{"head_dim": 64, "activation": "quick_gelu", "qk_norm": false, "warmup_steps": 200}
Each number is 500 + 40 x the weight over the matrix's rms, rounded and kept within 0 to 999. Layers, rows and columns count from 0. Numbers have three digits each.

# layer 4 MLP down (transposed), 512x128, rms 0.0622, rows 48-102, columns 0-127
554449468402539496460476510404518523526480575547424501406500456524520523556527501495457479433467543452507490425443473496516509515436548416483465509562516498508461573487520538418498588408505562503517520506482544483493519506493457467588430466521451468546505555537507548503556565579460530511577440508459476540523498488520521498441522517505459543498557483504521496551474482474525578469500
447480467510612472495507488495476435455487467548512466495485497546516529524483534548584506558461522545469469522556508503488466463494437458536546506520413494409468445449555501423504430482581450514495514503491494591535525428534469477448561504481560564477547466467488503495499485508545534485504444520492472461540520456535454484564589480476566503454469512576523486525537481488444513532454
535446473545603504520474503483428516489447439509532517528468486560485439509494441516435556520478527516439537564549518502455504481505469547456511533579576556489441455466480498512444463504540444534429497478477571561512481482480520471471514520526513545472532441570573495521471489531495493498480448511568491544496490529526454473541463454510463503434514423464515511468521539504480524437536
478516493477500488567537524500465476497446502509475412534493451442504540496533456499480449474461469495455477478472514529400521536553465516580499466540475586543531505474522562441522553491540516531557463528439526504530518489516495523516525491465448563550503530395508521525465502518520509444486441489508521535536479480570491603455499471454409508481503548489446523514539512466549497500475
522461495438430497545411499486478470533490490512491506472458514485509541486471477536478470498469537536571492544507520529423547424523552539368528528523526552516468503538482533494467478487489466483507536459434507453512504510491454466456471540539482552456534539473509441471506464517509580524442536549566530611525491518511514508499477515511491461504551482520488474462439491487589514477549
526422457518434504520411477446529482510502486532532528544501447541488472494520490512510541517467525488532458515443451477521527560514464518498542452524502470475555522529454495493477597493464638445475463497517510520534472508447472504510496443463495544445521496546460557534447516492466494470555458508498463468473471509468547527515457588497569544541468541558549517493425489454526525574487
548519561562550499448502397464541445525415499460526456486520477464501512445533527462511484514513439505470517505503545450516522478583589492487474517482473464465556510516502481560515459525489503478514502446509432548520536553486484534553437474548564539485451523508522472447505494469467521541536507418479474536542523452478513451484495506463501515454507457539575556559497432549463481528487
418486451520512482582500575502499518498546537492450543487481477550564537536478474448519483521529498459469571467483554479487406496528465569485402489523472453565528527462445509562492524547518527458500477483529476580484438565475527479539491518499530508556453546522495428460433475475556518503552536521546593507470490464481539524512463444480459495512498423462451468497439506453507580537516
470495540426421500474449467539519497468553539512492483498520580454572556637601502525487513474480540530467555449455548478519509349478582500488438581523528463542528427511576521413488502405478506505485515479517520489557443383501456553529480491441580537505501513445468516446530541412478501470474543501547435480521432566569503478512478478527547560533499533528514468454490516552498422478477
443481507475513524516529510544552495499539526510498556533500506501431513560507478512497491522507516468513522520467494494470473498495489496508532488497525529530474496499518486483507502549490513487505476472500535511483508460442516509482500462445481538500520510485472556497509479483448513484482485499491471484485514526546532453516499507554515466499504498473437478572506458486484565431497
489456531485492412482466513489519471513487483529544470516528510552505477478508538497540469578531480521527466477494486542462508492507486483547577529464539535430486491502505557544401527556482456537473524533520502497504563534499534450511506473498493511497505532607468425508505505506519500536462421460496474503529503437533482556450513468457489533464478467484493520492519516459503505445490
458518484500542462543506499468502523562562516481579469498503479512523546535507501481508475544538544487515476469460459504486525526542498451521472473446525493509473507501514508453505603523515485546465524433478419497480540499540521444487464454489484486530528474540431507558432550529533515462453434469511590518479490532477440575510435481461495538454534428502511477533596435476432526532473
464518532525489512538516486456552541425565453415593514476439507496507512498502482554455504529505494500493516423480508504529549519507441461487528546465487505449544467407491457531512484489525504484488546525505478561531484476567483433425514548471547513505478491465473461524503520575442480500492492521502440456487497535478484521474439490506564476524548490568504469493527473560522479499506
474462466517428515466440502509543529481509473564586485532460477507477414532492500481536505479520529593482477478483522528498556460502502518503461407440524469483456515476501483500477439540471518506458475453533574552534492507532486461482489525503530544435529460435518512505516482549533492524502534528534441535532561467565521499497464556539485502498474516501469486479478505531553524472466
460542517509499442465525453542520530545482467507456501469549494472470489528592490563511452499552463470511460515487478482463543518511502554511570439437511461513448518455512445521479463520511513513500461490528482470506452468485419529519521513479505590557530491476482506511500483502541523516472471531550545501522499465519468511503466526484459495507489478492544520533442519556629508424513
542514464448495493472558483550499566556587473528506471468569533489456579482506517494566475512492442502520544453491491457525483451478499475425508520460465492483492528506461499469492461500488496386528492426487451567538529499449526439527536422541489452469535547529475544469544515473519513532415437522542475552466547561548464528521496536542516514520420490540514495514517474502466523474566
530464476501498459550460534458524499536540510526507551511517475477428557447538483494481484453454436496451497501476489596476508525468443494531489483464489557432438530524502513493543497551538467382564493517500535455482527550418477502477483531524461465516484538498581490542510468538568518477496507529536516517468566446542543478455475491493498512563446435473574520500524489486476503536569
516527458535479516620560503488485456507505471529514531549489504475525434500476492551433485511492529546523526538519459444432518576536451459509451490495517565478479429439514501486460487512451477521468523480452460433514504512503463540489542461484481485473442494417502568529540525498482546480536479567503460436563539497406496552478447413547608450524491493568523479475566557465544462517563
545501550475545426480513428492502518479414586541513494583520473495471411534494434514506469564517541528500547422483464422482476524453497532561498551462528458465514544471523476532483515542548481541489465462500498496492511482496480477467567528560491522556424516525448574504499499424536493469466504486465517458530463443494523531538466487487464527491524438521608471485538486584437488499501
457496391552522601531491510551470525520482453474481455448514467498567541546490489476474487507486570522545484486479522483541511527475502440445497486506437484507536469495509555507511517408510511525549545555568485510486475445494507443526471421491468499474588523578531467470481517548493474536472468517531425536534443513525488528471486475504545489493468546586495469523419553518456518479507
515556518487477550486504444510443488518591481538520521478522438500478528457517498569495491511512489500532525500479507517512539551530519477568528533516452525465532426489517506417500493467501472483505529485495431492558410487548549459403487485533384577481478436540513499494455508490519433528599513523491485445486438538546455491520637465496484463512501533551485455551455552494466474489492
469494504512528504572519504545500454502476533516494481495460488498523450590463546451464511529523491517562524512552490479513549471474517510534419499538514456521459527505456548529521468581575534491422459440413443458503507506515530486477469504481579525454483491417485458492470521481476456507486512547482530480482559467492516506513483503470482486494557480485456550496512472497518565465594
477500495506553481486507492493524403448534448468496523550535429501568453494507502553491528450469528478490490473430442581521558513520539510455514552547471542464463458528524458484498516497501463531463603481528506501514451523529413543497500469509495455459431530508464500534501525464555521537543528469512482538541531525531578522426552449532531457409591487460472497455492520489486469506566
529571596488454555486440488569536565506513479521519520491443498528456562515446467554532530485441468460609500560573501526496548464416514460557492459445577493477482474563540465482520463441494432492587475440488561480491610451542431529477525517494474599484551473514484457523570447491488472461558505459492546497580538395445466508514478556500546518462468481486519479501512518440423419482443
476525534514509468500546523513478497542431512478545506497506555529508407512509508539442521565503567518460486480487523569483529469530477550432467491515528485502480502500468471494541489506462530494554428438481567461473558517449445495513560565531435536411532426508463489560505518392463504461522459541478494435593495496561479525512508466463479537508478460537482485526516495516475481525473
531450456553475499540592453471513547465499516465588471468454492536462532513492450487561454535428498458538511466442518545458585482510476505512513493498513534491509485506544527443438574515491459532517495508475487527447504444527567487514513497410480518411528519523443565518523517499509472441507566510548563445427515460508553477447450561455538530506487491463487515528541397537517449489571
499519534485488514502477492403542460497490494523457454511517506529499547440443483461509522476541512508535500481472512389523515450488414455497475499502437547498567558413491514506489497556589519581532502516511432531430564512548525522610533453480492534572492429525448507518492493566542465488524517446454522539490468557444489466480505504564425511481575517444480467506462491542477533468510
534522485520490478525503459420497524502467543521598494512504493551508535577469502571497505531529473447459482520524543543454500505470534435450529587517437532522509522481430479480516557548535541455494446448462518530593461539410464453400580500581530488513482500510503530483477466476443419554551518518452535517490541489475517480504506521555446478468485480442533498401548489448465491506525
521446501426509502518485592584507507516483591517474535458461493492556476428519442495445438550552456535500522517492448485482459531531506509501469476474458419556507553494458514461457545515452484491497515504540432500442480555566546500511537522485492526532519511477492451451504491443518511571506506474457508498509546604481455492476474477493473483526498487596544551420480525502531496509489
511484502570463552444481496458465484417482518510563553538475469506581432441453536470495507529518500509472482507498523591497469521459470463483508509487475472524539508502573465469624500460450546512494508512561537526550508489416434559508564524528445439479460510496520495544431479513493440473532409519497496457501444551521540513534479482500511516487486503534549458485486527535493498528477
448541518530514482451463538395520506456517525473463528439531445532520450483466521554522440504478515526558439568452456499496427470521501497498487525523489425504474536466491517536521436514501503534494525465457503594478501468562527440439487530489603573516508523503500533451533539530469566537578431466476542558496496535484575508435510455459513570475492486542473522461528448537475453527527
456521586532544503419506455469444463418511463461539492561464520469443404464464498604407490492482555531477531477497524533529500493516536471449534494569533548500522520494506463535470509534515532556598559493529509526562522444488545485509552527482466494480516420431477490545505593521403485438509494490507464508525484489514470525542522493461549461516405512503449470514479506494487565448468
522555486507493492447496515544498520456507473473485522525497427530512495462473513471526521532556460502495512531432475481419557627508555454493551433519490605451493494563549467482532502539510470526460444444526466505511529529425547482481477492501517500460414467476510488556521459484532563460516456585506499505461477521503482523548556481446492573537506502527479428490513446477502544532445
460529507475556524565450501549510512501461445492482520535488506467489474532481500477465514537400453488550533506537458549524532515568427433522437511480515470512486517496481447463504532567526495502510444562512445419500482556472461488542489472552501581477507509545448458503570525540514478473555559470491457484445548508443484535605493482536501460494426489496478563524522511516478465485519
440540448457541477414530520451494470469459515533494480557563452463538566450537505457547514497502469482598513445488545517461469533505575476449498489397406467501506527459458562559532466498509522559495458523598549521393534529554537522518508493511524503492409554563416528521500492531533474529465481483528455515471389478493492488487472542550489510531535536480478516512501536480494435487547
482561479574501534498603515512513474486488484476535471500491505439420443458456554530512531487471553495547494567516444513510463440477516467505453517507540476511508486494478528505552448504485507486540542502433539524532473525493484497482562470478424503487436511471531473535502533539483473509469561506550494521454480568521478450489452475475508467479551489507487509535476490472518580533458
439522538488502493474466485566507601510538592528542512522505489483505563510507439482523505542518431450477504525517485507473539560531576542542562459490512466507491477505504534509551533488476519467490489476457500437492495485480494444459440448459518538473474472500570496488532526495481480495524466478527483516463461527535482462466525578542434542479517501422541490504492470523506470448446
500502535533471429522333508471449479497508547436434532446440463505456461505506573468425470493532476516445499569499501503558469507506595495474533468483493493462535469491445405495539444549490581537571445482480528398534583428472484477552591531489476551468429506544513526592450507483475491457550588469505522543550520580426490576528537511429436536410660581480552507478527595453539480527482
439492449468453529464518518523489496489502438467481473482534541544579497502499409486524495494522517511502525488467541516483501516558546515447526498512498460581471528481505491488507473503516488487498504488487465479507465520518485478508498476519468576534468560510466518491443542482474482555554550492455444572464444609581495547499494514445521500494553510527551529507452522482444508454459
533505481434451530488494497520521528476482453482536523552464509509487535597508426442524508475473537530566436558534469528506439513532568550459464525445529511449493515432497520480451522545529500428506535524531469496490519550505473548486476478509491559530440498418441511560447543475508526534498471489382475504448568522488589501464505421510425500536565530482559509433479458488562546497499
553496488467474522526528455516519468499458538451544460496510409436537511484529487484441510491507480549528505467509493486491512517491547579541513480508545502545538429466516533504458495457459554518476505514493490503480467483536398494483513517509549475500515580512506522544492493494483488461489436546492546451520526528547516483456528457498475495484521479455509511499508544473537457451477
546528483541449472505521504547422479540475467501523501503449560522497426466529505512449567435513508495432491524536521489530473463565459532500434539556513510526519512541549516468431515449574446518527431517517512509508467508482501530486498514463495506513545423498466504475536473533555461457477555475489468495483564552471439506516492520519457528448492468558503488484504516436557489524591
509482544532514529397497518468458477513544528553507510477389441505544505510542472472457483523540524503438533536539436488499465509508465474478548487539526514480480423512475552528544476522518456509528532465415487549450456530483443512543517506465586578421474582492497481530595534487569481493515460575532463514540438508445521557486508421454489529504487487544598546465474467482500487475479
523532453540547542480506483552469525510444469491460481465506470492500549523448514491457438510436521423514487477512462544502540531493453438499485514496498519524542589536418547464423508571522572473507500495518518508515457486588490561433470492501523466518489529575457533489468499507498533466548455532483512471483522556533431548528581530518469535489453488456469522515509455475470476533511
546547546438537465464473504487475506523521498463523450474518508540455533495472478465520491473517453478509461514530453536493468565523479571496479459563451573514557465429440573488534500545536459522527557398478495469493516419524521453540519535558566525448525549504499482526473491447554499544547471523489520526481521482485465532508512493476501480449534472516508501548443457513447483510501
522547555482503506453444484580551523484548464523505504506539490514592526490537449507467509471471554458541499445523565553546509502531515495510526476462446514515503517462538406473534519465517487554500505486504521500448543511497536467479586496506439418437488500550442534534473551471485524483465502560492511506477506461490457482502527608514506499481557459523484471516430488416504510460457
560543391477482537506510532478563479526427523509459512531477469527492615550542485529479422457480550510493464471462489473478558462488524501464574439435505442497483572572494479465544485527517476498611506443512446488513521508517523455547473515519467492533452469531551469476516520572481447520510465529537454533454440500494534432502507494540500540399531488489556553574466490576471469490495
485534420444480502448519594461507528520468597488543496532535468534499522538511540529579482431488452437464514518488495522450487505514517535545512519549473493575480509550513547494524525464524524554471403525509518554502507631482462485587444500485535531378470446468452516499510452462450447473477458516535534472474551449478394547496542492500536533450511527482475502510553456516555512461536
522490508477487521491479499498423480494489469485521533567497496491458481454524520545416602471484529511478520500509533509447573491590476509611435494494528522531493460536486493582489530517518522538555457515464494495541484495417422541472518460491428500529545486515492495530468417531466477448543479472496480471430431439489521546534551580462423478489483516472494563465575504468520551514558
534460481489531472504442516542485531523516508519488491513459498524524539431492559491570532492535472486413516490504589488528498603499466491487505446455473450547436503479476454531531505478470491531542497436525552482457567469497552510479485477476480519466448509562499573507489469575522582502403490455444548489408582503549467514490553485561488507467449545520506514500518510494460524420563
530524521536439478482536434507512573487474500476593427373414522510513519463521467527587436553488497461440465461459431464532537533519492458511521457463480464555461555469544499542448529440530416510499490541553471479401503495509567433515456536495460519547558575512476532441535505581501514464505473459480509536507467527501566492455474581480515480492650501500488538525540490491589569432519
516606546510513581498555519550470504498480489444553381496441468516524523528509494517454447483543520581513480463538436540501515414532532391522546483454504541477546504509479535498535460507486558520414594502528515550575442449409447484488518540503534435488582483558466489508479463486485507557409521458450460482574516513544448462495502513495535424485492518556507507433503466552539478550400
565432464488468529560450478503518484543514426447540553475542499522494430509505488480524472472518511527517541536463534535520465511522460567529511453446478473434522520424433503512438515540504534559518532462497541427462533453488455526556529537519432406509495441492519491437533547506497546520523573499509550561486509471495524561460447486534508498501540511468535434486498560515449507414557
508616561450548512505477449462538511520575567552507433444531534438533472540466459464466459487500497523548525477530517456488525426525522530468511470473566461495480579487510526488484457566522485449532467519465482516456539524529503454479465505472499534436509519506558425529465557459546553549493463533446543444475501606452539425417463512490506470551478452513508479535512501540455561470498
477533527412469532490521526544505459551501491511485474441523537469468510466494480485497524513485484543538525464451465519469487484549538543547495447481469460456490503542516563468556524461449531523524479420503524519488488491513580457464548470459564522548508557525498539500499525493491491537477504507474474480462452507490533542431588486420528451535468508460577462451500505571537460536439
# layer 4 MLP up, 512x128, rms 0.178, rows 49-102, columns 0-127
460568411447582492597469505485445486525459517547489489440396484567534571493454541570646500541479460577469506586549526453481475511417450553533497504459368423450521421448511533467459528505602510466553506426584472520506513402544542535455536464458528519451526559407521491520543507590552496492512505515501541510522519430504457477575582489509487457548446497516544446483514446496419506445473
459376445546452525486506490490521435533460499440522511496486561501504450532463537549471447516542455429508482495471486489545467496474542584472509546479560499434527511463436553454503523471503434536566505466512469494504537514474540544496463485508448480533512489502453536567557501487459585462586448446530453457520492495517514532512498564512525524525463517511471479440471505520530548559484
498526517535535467527585503491466499473507443518453490475479473489516499515513495504504524506551509482548532550548516458490496487568579558475530527480514504519546567544456457506485470454496514549478561495409550487535532520469488523502559424481485484500475485478469467507496560521460489461529532436517474490503469514451457510458538523494534474456416463448477418512449548552526565490486
497466441537494466559386501545580508497472460505499546533432543515446520502427482533483497495564525500463524533489533477451487532476487508417489500492531499566526463518434475519439514550515476508483525520491497552529487418447458531499487509512513450487587527449488538431485486518549587490496538488542572508513497424409494577534482509515431577456475505487488534519479546568562490446417
581467474450495489551526491573507459546508508567477416491448508462480539458477516444503467525442534532507498492482429511468450412497395428483536476530538568531487449499519508477558522514449545475482531460512496532497477537512470478539488453491497514470516504538462550461495518494485507498510576511493468551461484450498483563560494534543476473516521587494581524457477534528536522443465
524489526591553479438525406546522513493495496527583511429504490427563502431519439476473519493466447538441458497450563414469523459557544530513438533494500466514573444492537435555502436454451580461467495500581452518508573528530460527518485434549514485550536484547555402485507615489467509593539528435459438554526517440467577479438417514460510462497486492552571552567531498500445474536440
466502531517506523491505491476534471496515512442466545452480534538430498523516485479505479536573500468498508483551449457540468461500441492503455544493590449564551485520501576534533422440509493484476441474521529431505520507464537618541513483489513581426463504509553494519497435507596514510495515451437497566489473374512506548510443485509567561531499506446456477485547505471481527523426
465535464472538509431476464534508437507506506533502504549528547496468515484530480467484519478432563559528387428540463490414506472437480540513519576624439496509548507413507480606588510495498538551503474503573454498512538469530438493535417428485507422536515436444508489468538565537542507468485458511528446465476502554563551459558494482560547499573441503521551436459449507468467434519512
536478460488504536514422497508475569446503506516491467494482523556490468487478506507474564509515483578484504440481487516499497463523483491513462503499524467487511575455527487461530512471553555471546523542540494470507512498551485500469524525524497469487535468526488498480456461499521514460490583545449499522471482463493485479537472447530474505481517539556471535490469503519537403488508
453537515445447455555531527497550480503554514532503534481529492546562519473497514441471470534559411526508519520499478514478491510459564529541551530463552484468462490513524550579393550452478529541513520552504471431479544506500465485563522452470473414457534556591447413496493532472549493537437435498523496498537505374504506575499465501509474531473486470475544540487482489479469443433515
465558522527561537559462520471512539549531497505510507464458468518516489452436510377527558538561533542555479488530542555510500479453607505482447541532566497501477511539495491572508516454461470502518502438481531463524487555500466514513439422466485459460564401491456510463446543477523528479471430471530504448551464482517498478564464451501455502539435472569509466467560515504465471536460
489524562475462493515509486485576482470505468491455568467491495469421403485484509501508456524551486433465480541570581462538437487450510487559583478507506528485538494604517498493499454436543539488529446490458563473502474509550431518545498434499483492476464514548512499506451522536454521496460438532488468447523483526566518464504430462507482513560538555509531503549517457493509512543488
403499464555403519425395492537532480462404466519547472537413517458442444585524505465529526451500515538527521492512569548562496441482472538516457475508533501500502477519433553505448491540434504481500465486496568493473478499509484465507485503500485493463522444525528490475576520537540512529507638545563447541573475465535518593540428499554502518493523470506470538509439488583525493418543
420515470507564442505509483487508524454485451542462532554548499558468506525507465411543499467586476518497536532487433528427523458443517519528584489525516436507436449531479499481488431574495521537480495446496501483466473453481435504487567504545531506498538483506505492494502577497504518515509610547548501470550555522466495467448495464414540424507434515541569501495437573490471487484573
470476536541485454411549558544554450461509475533448483534475540456564428472504498523529473462451440410491482509464456483519444499498494460510498526562468461481618543526541520515579556577501409514422502528551504465519533565495504492512474523534466451445553503490475547461506475546484570481482418539518450493514480506515526458464530521552556531534468509454546476524497449541495486466534
468482490499492487503513544537537471497543480501540530454513496493452522525523539490509426581522430470517535513505406425515557474455479509452504502450479511549543430505480463440512448506486463563442475473522480499573497525566519526456452457407514506530544490574539462479548542600456530548492512450425522536423502551527465491531510470530514469516472564430444523497522447566469527513555
497472465435475505511473575495454480466516519448548508582467555499496542488513487617554596537514494534526521499569500478533515535506564499494585515542471463521584478503453458459438504451544534475504489507508481541534469487526465449508497516500499512471512517452479495484496433495512417483449430460431525492490532506467558486541431413489454525465523522530528485515497468522451517562509
560527489426526465500467458540544468508457502496505610490484514490481554527501496500528446589446478500457552444512548482479482534471461492549492566447502450462456539530507419525449515533464452537550475539487535447482517521551486489533513479557448433555451559672464468493478490395523473540472512492520542420551448422551569432525461563518491434515519456556591435474469616515567511449482
516437437535532549567476420449570471505522527435483605483552534555486495532415542506422496491503535460465598516529434395467505565519459465437474486506559498491486442518477424483507451535566516525541426487539547480395442487534558500530497560517528506529502497522544521499490477445442470504600477513483530488579522433445541540439534511534484525448557478437472495512450531530467496497576
549489518434501523484499481490516569546532555502489470477495529475509511495483531463466462507580452561431515479504563416465524526484563511433567553517479470515552452536485469498510407433487445545520526515428475537504545607411449542450530470518442480515463426555574516481514477497491413503565482513531536474474544505429487527519518520513491496464424530547526502443547509514423572499480
484441446542544407456541482503458497434528511568498461505504459554521493479534475503510466471468417511456458527538466470481554499530555461455520454543489488441519531509524476493519512518481526461506525575528437509575523444528528483486485533485496505537555507534437465587524527477511488439496460489491500548530481511448481460598499480512544531507535540506518427499502466509532498452556
520532469485563486489454503491537582475511490493523449477487577523505507483534511509503459497500490472529505458536489484453485521519510564502511561600481434434525516454544586484513494495544433489494477515544442448449498498466544440498413550555484522474490474417447450501542496571531470506466417468541483525486511433484557570527494497530503537571494528500559469484430541499457495436489
533525502558511509511498507577474539514535469503495491456528447562505518494505460559532566452429515566519526481562478545437521485499471447448488522486524492469549463477461583452584452474428502521487499483540510427508480448547502608523420520536510496562567505497477461485497506476510449444422489473496460488489482465493478442590473497523587444535527515466548477557485511487564434500480
535468465460471434542505547463478580482461512500480507495473534521527446481609502557492485535507518493501478500503528521512538401469539571469451580551462436470504477485423529503601436441424528526515485514519421542498528503477473423518514511472434490529494454590452529496531447481486446557511505521516484471521444386489591411486468576448581470519529508532559578522534553530484444514534
441540530547556449494455495508507464530503487527417489487473473521477482518495565438506438513490536504473489513587484513523522498515533478476503553560552525565564465509495464470429460434476533465519559531572478429548595507481479533461488451481536460408498506501529521481569487519493490506523460525475503494581503555471504523541503444490434504593474487479395442460560516496517504539440
519485509562537516523413517551470559526528561487493522500411482474445554450445532481538531482497506545496498521538487478483414465542472439488522548447489498496512512490495461461517549540499503532499476455509547506538484499526391565524514500482416481586526462465522541435460530437540485485503457429541502495450486517473490538553509533505547488472468569509483519536467550581424485434487
481564495550471425534510424424536537522451484498495516447539551486463538522509509568502567501492534478445435465493532490505484471483547545462543531462487540509489451479489508507495467460517583440467491427558528503512551483542516577508449496596555497496488527420510431517552548446549471533554484428456468457507525422520489563491457434473505530504549496444549513429560493529409557502504
470480530437505525518488564477536468492516463511482458543475554490423539547517532480531535504568497494559497537539519518550559504470535491545463456556486466534548427508470509491503501459459499522460484505493479564476472534440531484518451477493480486525561571543524547539501386564478452533515432501499442504434476476451516484522416525479518518545454480472482481582477503513479460519479
505495493490573534487549510564526528454536513477429528543522454560489554502558509493486516558495439575516512471555563512470585450489407423498479448534531496480427484448501507530446394486458489472514563484451570439442427541508536436503509506493501532452473470515524551430486509487471547496542512529522582553456577522441496423513489519528540561407448478545548499556486486518407546460504
448477503464589507450486465504524450524543547472496443499522485470513573468588455437572505509519515451587546522557423499424488473544472553470485552556621462552502450559444531493520428500510508541495511464481463477548479500483492490511467435563439518468525561473428426464481558527597519569505533421524540535488463500569478492498491508516504472495443531448489568482492493543415574464487
401505533500501560462473496491468499569464453585556580557474554546496450464496544502484597430496556507457460487521521496534466474469510511452465579565513510482480508563481450464520491475503423496510550473512499513559481520482557530487486485513537468517372404478521471495580507481443430551484490518500498492542472467430601410623549440533424439531451506514523526505509505417478516476558
515471518525520473546546548470554505536529474471540457500491532507456446498518470575517521503560562490494524504559450529479510453493545501417500527553499505489543469495550466477474416432450535500550568475477497499464498526620480542512501481456515510526468475493467483488473552467503454465477487468502496489525566463493507492510495445539493481484502527502557433431477451546470494393555
521441510487493509519535504478504498492493508461483512492550449472547472474460549520477526512488520500458459482462460531493488521488455514517467539488513543463436521479437510475527496500529535487504493517485530498488508479534489484590503483584514493493461451528494540490505575497468559527580530512493534483494479450500505466530463502552500496509470502437485526535471489477501505489567
463524505508481514510523541457503477489531474434484503393503561514466459508510504528391569519541588514519533536489519434601518521505512490476495475517475529454505459475462491537515488433494512532591529533429528519549547470576522477528548545489505489477563530497531487512533436481439534494438480517478472500571533519437479497511411469516542521516497485514530461554414461472419547459432
521463500510421507464431504505532513520461533457484530495527510524555530501562469540537474482479519502477525426493516482474522451473534509489526460474463493485514495576510431398506474533513431487466499493496485496545484534486509493625474488520489527472570497529484563522505499474450562445487496468494501508517569514510490481492546524534453521539467505513533503500445559488474484529524
550443485535491508479508455539480466496508529541518581542456496516532531483530532462464535472472497468509486466444484502444464496502500477482459489480489546493488509459550561560485506435461557439462554470505436523527518542488520509522482439544527485500472511481498516515495562492549478449530507547515500466562482497530530429489482523525480525476476499527533492509494519508457496461545
447514540444489472464475468587440489481501565531506482519539526547497532538488515517516498437494474510497472517573580525425547451488514465504489518505543531489548468533499501423518432457550462483491498466504499539466463450536472421529419522503435499558600472484503468466570529501520490533484542477414463419473433478467491538553536527485542534543527545493461537525395577537492520516434
529482516548452438483546509515534483459559527506485533508395502533504510560513502525564524526425518492390540504508472520562518508476490544512448539532512455448500496518542423514467573499520513520489466500547485507488475463483502443492443461538523473519522477477490555477467501503466472447471498472502458491518491474531566499530569477548500498461451484512512529497467455429518554595454
505510613499527501488496488521531495533590530489430454484480540453529489519505483460525516509514512546454457453485515550505450479456525481514505510563524466463459445559561478487509572458509480476476475472519464465464437489489505460536517519576522543487511459468529489556442527481478474452559517532480440505430500419605515405461593580502539561517465558519498423525459475587508506482487
482552548552435468510502484514513523520487513450441508462468516385478540533514539491410490524475516579527509440487479388543458584460450498522467501513540504526459502536522510560506464500518491532506526548376501498490511495506523468457478534529550494546514538495530519522500546469505503478460442501482530539553422460559496510459492503548449510482508522541503481486465537506431532490500
476534453545483480492548495510486435441438438532513511396528516564534438481504536547537521482521541509522477484522527452497518487498468464422509472474546471491445529487492532521455490482590468473529510550476499464562518504495488446474436435538518513470517543544524495445439485515582435539489513571515530545486412509499497543537451517451530437515496525536523559478543443508498525502515
461511505545521503542416451493501465447568538544501511469498555520467498478550473464451535519583473489535501597531508488507489541487520435449453424503475486523543488484513456471512516470551519513533531416493472557434410479558497477549519531469527481535515559481484496479565467492472506423550409452517525523500508486474488540508518451526440455578542487577543503531446439536506474499489
540486495525482451457460481478526468484466465480426474433489509517500471567428482464510421520499551481531563558519523521487541571458457463492487514501514463527572462510459524499446468516564514449564541510599525526434528478570475608477468501497437480472516484500522475496496464503516475487501551507467589463455507476495509511513525568552492499530519507478495516520549520466520522451399
515508538522498463449507509416523496476463509518496513537440453471499521527541500479555492437498482534548477496469498516499461487532582462536481516511514506521546504493500518546445515486459537489473550491493515479547569508403452458485569499576450524567507569488476437519532506575513477510437501493519452534530479576466504504463477573506492510505420427492509486523471410505414523488507
530500450468517478530573521499525494532541535454540590542487528534539433503550538517521489454514479502508488539509437502509440451446508452570514535471416470521470434533477487497535428500574411499527551466494487515467474473534596484541495474505590533508430447464479504499496487515578451471448533484471484493497549445520502490501414504497487533532538489463475517524448549505519474495539
539438519515588548499538507482500446530438456574449521613472428531422573565439498496469497457554469486486442525516535505493418487494558472493411578553442461493373575543489519495469505481490485532485518565474508484498608485535406547481489451546491481508485486542451491510557499473516531511499449508472355486558474466550582516506504510513495537560508580478516546461510503500453469495518
502541527471462505471498547489550515517546519474502415541513574487486516487503540484561544501548446471537492452525496506525424503441519562497541532492463511447451460463517530450564454519500437512476469502463488491464462482595492504533548467519489546402535472441404566491487446505495568492466496466518485488581559473529436488493483513530569490496487563536438503481529480519432532500515
512438523546514475536487317569489441447554557499389541512483466538513487491519515477549475488489538470510448553511501561488542458472521506488444472527542491491521545524546483482517504463542491486446563553486522525451495458483540535535493474522546456541500517521480509570438431535435470492467462543502564518551432474482515442560511556473487508434476440487528550412497539476531544467560
521481515571388563514593440522569507386451547532490513463522512543473516478439432457461473504495479505504464511518483523477472536449506501536483473498520500479482483410510464439558472525460528509450565502478464491536522553515504412487541457450509393534569536498505479437513568481514564530518528567507476453523470546495491524525498495502501538550463455528555452543489477568517547507520
556580550472443568493491471525531471438527507453564451557550569527496524451537448426532521519514524499471510479513495577455515541504507558472572543469492465529440455615495415439536469495460424519533531458558453549473500557567571503590516488507482438478492483412449443527523554456540470474382566547505521548538436448579467511460497509493388504549474495508486446486428524485508405530542
582534434561469575509484454604475517485438480480530464518434526562508461591439501452519500486519557595490447506499433476456522428508542510525552493523488496407550556460425544500446446546498584483423515489500498545466449469519501560504465437436453469501518525478501518452568545540433553542475459474472536460549502542501541530558427362471486458511544579500484567492533534491513493501499
515478504579517485555432501478473431538536465459537494573499462541479543500497499457516510477434510515435455541597513498503520518537514513508514436461470486485459491498476545496506426490463498512477457469496496574474518525431468553494549446556494522468588467566463497518477519565535484474464410416489498508508502491483537565482539471528489441553462474524527518541467455520530526545518
525473472471480505473491533459443479536566566484542603524463459500490538490540575489582493495474516465498497486491500454548469517439444491460441468561501459512501555516514457487563455447470463507544508502456519420466571511528543582523462491561504575499454411538638543460523575516568530474546499509498510487443470517513485567403498465475410480509485550433550422468503507522430445461538
492491551461476525509517544537532468441569510506471512463527519520560488537517488483608506476477483514464541496460450493473499517494495491453563514451486471511435466480552448511456511490488432530525488571488498466475530517480546535533553559446464477471512454505468509482527508582539494494485586464528513531465461508529479453459476523454455458536499493544420494575525490530549495480501